python train.py --n_head=2 --positions="rope" --rope_fraction=1.0 --init_std_up=0.0625 --optimizer="muon_variant" --lr_mult_down=0.7 --warmup_steps=200 --final_lr_fraction=0.0 --doc_mask=false --dataset="wikipedia_en"
Each number is 200 + 30 x the weight over the matrix's rms, rounded and kept within 0 to 999. Layers, rows and columns count from 0.

# layer 3 MLP gate, 192x64, rms 0.211, rows 83-90, columns 0-63
270,163,239,158,181,232,178,235,192,158,203,195,214,213,176,157,236,215,250,188,200,181,197,178,182,144,226,199,241,261,239,180,218,261,205,235,255,231,253,260,205,158,182,188,180,207,210,202,195,233,182,207,180,250,224,190,157,183,201,196,202,212,225,190
232,201,257,238,158,179,118,160,199,192,198,196,227,234,221,212,242,213,212,230,253,201,237,195,105,216,219,183,216,216,213,198,146,228,190,243,169,223,208,193,209,150,167,194,206,134,185,227,186,201,198,198,264,150,216,232,259,219,216,223,189,192,188,189
210,182,188,224,199,203,187,178,197,231,180,206,253,210,214,181,168,201,220,250,250,257,196,191,222,197,186,181,185,241,220,198,221,179,193,214,185,169,198,237,176,212,198,212,228,171,147,200,168,179,231,178,226,228,188,206,250,187,157,247,229,162,199,176
185,206,174,164,269,212,185,235,234,173,264,186,203,188,254,210,170,222,189,187,197,182,158,268,175,194,223,244,183,196,229,154,192,193,135,219,183,206,140,197,228,235,233,208,247,205,222,141,170,193,239,222,201,179,231,198,196,207,197,249,212,170,215,209
188,216,170,176,211,264,164,184,176,170,192,215,281,179,190,163,191,162,199,175,190,177,220,234,173,168,201,198,197,202,211,182,225,156,204,194,182,203,141,171,159,163,184,118,192,186,219,237,214,232,236,175,247,224,255,178,166,230,195,234,189,174,215,199
201,205,216,196,185,206,169,133,143,179,173,243,191,183,138,241,198,173,145,237,227,176,188,238,169,190,189,190,186,246,172,193,189,209,202,225,151,187,211,189,185,220,205,203,239,190,139,214,221,212,239,196,216,208,263,198,255,185,222,240,162,150,225,182
169,222,218,168,251,225,135,220,204,196,209,147,187,204,189,214,163,242,243,255,180,230,203,281,225,205,163,188,216,198,202,163,217,184,193,230,144,174,214,174,229,153,217,227,189,162,220,189,176,182,247,189,194,216,189,182,227,211,187,212,186,183,214,258
230,162,164,221,213,237,188,170,214,178,184,212,176,201,165,188,271,260,139,219,180,221,214,207,169,198,183,234,191,159,207,226,178,202,167,187,169,207,174,160,181,206,229,224,237,212,248,191,151,180,172,187,158,196,191,232,189,215,243,243,192,219,193,183
# layer 3 MLP up, 192x64, rms 0.198, rows 83-89, columns 0-63
229,152,234,176,181,258,142,160,186,195,180,234,179,186,231,183,207,211,210,208,214,194,216,200,190,197,182,188,206,209,204,205,200,134,231,214,181,172,233,131,160,218,171,156,186,168,158,236,225,184,181,164,187,205,202,153,209,204,255,162,207,244,200,176
257,159,187,224,185,168,211,219,229,258,168,186,227,159,215,217,200,204,182,209,172,186,220,195,183,173,243,194,236,252,231,215,191,248,198,234,204,224,154,225,208,192,226,161,175,188,221,193,197,232,147,165,208,189,184,211,175,200,226,173,192,165,149,223
179,227,177,213,235,188,228,215,165,211,232,136,189,217,224,156,230,216,198,232,224,171,221,200,170,158,282,250,228,203,202,132,195,214,220,239,227,160,188,200,225,237,187,196,129,153,235,161,205,227,162,155,231,166,235,189,243,199,235,176,169,165,154,248
158,198,173,178,237,232,178,165,172,156,243,167,235,205,242,180,185,212,159,293,174,251,219,245,193,183,188,217,199,227,183,206,139,180,230,213,174,161,187,190,191,237,156,179,206,211,199,204,209,191,183,141,158,182,234,167,207,235,154,150,214,233,175,176
196,145,240,229,164,209,207,189,255,237,205,175,200,197,231,198,148,197,231,194,228,170,229,203,209,260,192,202,182,223,129,204,239,159,193,153,201,207,175,242,200,196,248,208,193,170,192,178,192,175,179,229,188,183,139,203,156,164,166,197,189,223,229,270
217,202,207,207,216,142,189,250,193,210,172,211,226,220,222,183,153,180,271,219,171,232,186,133,219,221,239,144,201,241,183,152,212,211,183,165,204,212,206,241,169,157,203,196,176,209,231,201,180,203,225,204,179,182,232,197,221,180,145,186,224,229,204,225
197,198,242,235,173,185,180,193,244,216,200,243,165,214,155,219,201,105,247,125,211,210,163,199,194,173,174,175,211,314,205,190,234,153,204,187,240,207,244,196,246,183,250,213,211,245,263,185,158,191,151,240,212,241,199,217,160,229,183,241,227,168,280,190
# layer 3 MLP down (transposed), 192x64, rms 0.126, rows 83-89, columns 0-63
238,230,162,218,200,193,233,170,190,190,199,191,215,201,261,240,163,248,174,172,185,239,228,242,254,209,181,219,202,153,200,201,208,162,184,171,156,210,181,193,175,242,213,226,184,190,176,194,165,172,227,239,162,158,211,219,172,222,185,202,229,164,170,204
163,164,208,206,211,167,201,226,182,207,207,267,143,198,266,251,235,202,184,184,176,174,218,186,191,179,214,220,245,213,163,214,192,194,193,199,210,172,170,141,168,219,167,183,190,175,179,200,196,182,179,190,236,230,222,189,252,210,222,220,210,218,197,170
130,222,184,180,141,261,232,171,204,220,264,163,211,181,238,214,237,239,216,238,183,121,194,223,200,231,222,200,261,174,171,193,212,184,178,223,210,210,184,179,247,228,173,181,217,212,220,208,220,194,173,189,246,181,207,238,252,197,219,150,210,168,171,233
142,215,193,226,215,232,174,218,226,205,176,187,187,204,243,205,198,245,218,200,217,251,190,235,208,233,211,239,154,160,147,181,197,272,173,204,194,209,140,202,233,213,200,204,161,225,263,178,247,148,241,201,160,232,162,223,201,216,181,202,190,217,200,167
214,223,217,213,162,227,214,218,202,211,189,181,229,182,220,258,191,174,184,260,244,179,164,230,181,172,177,223,202,198,196,193,90,224,199,211,180,187,275,205,219,133,187,164,202,160,221,216,168,242,218,202,174,250,221,173,195,201,161,210,241,154,227,215
193,166,214,148,199,197,159,169,177,208,203,212,232,195,189,265,122,268,225,257,191,223,227,220,201,249,149,224,218,243,222,201,181,175,176,212,149,226,187,230,239,213,178,223,225,168,219,203,238,190,204,248,174,174,254,176,219,221,247,215,157,176,177,176
189,208,206,194,195,161,210,238,210,239,224,200,114,215,191,207,198,97,274,105,146,194,180,228,197,190,209,156,216,304,222,188,207,164,231,211,203,185,193,182,245,147,212,228,211,196,265,196,215,165,196,189,216,207,153,167,125,233,154,204,241,179,249,169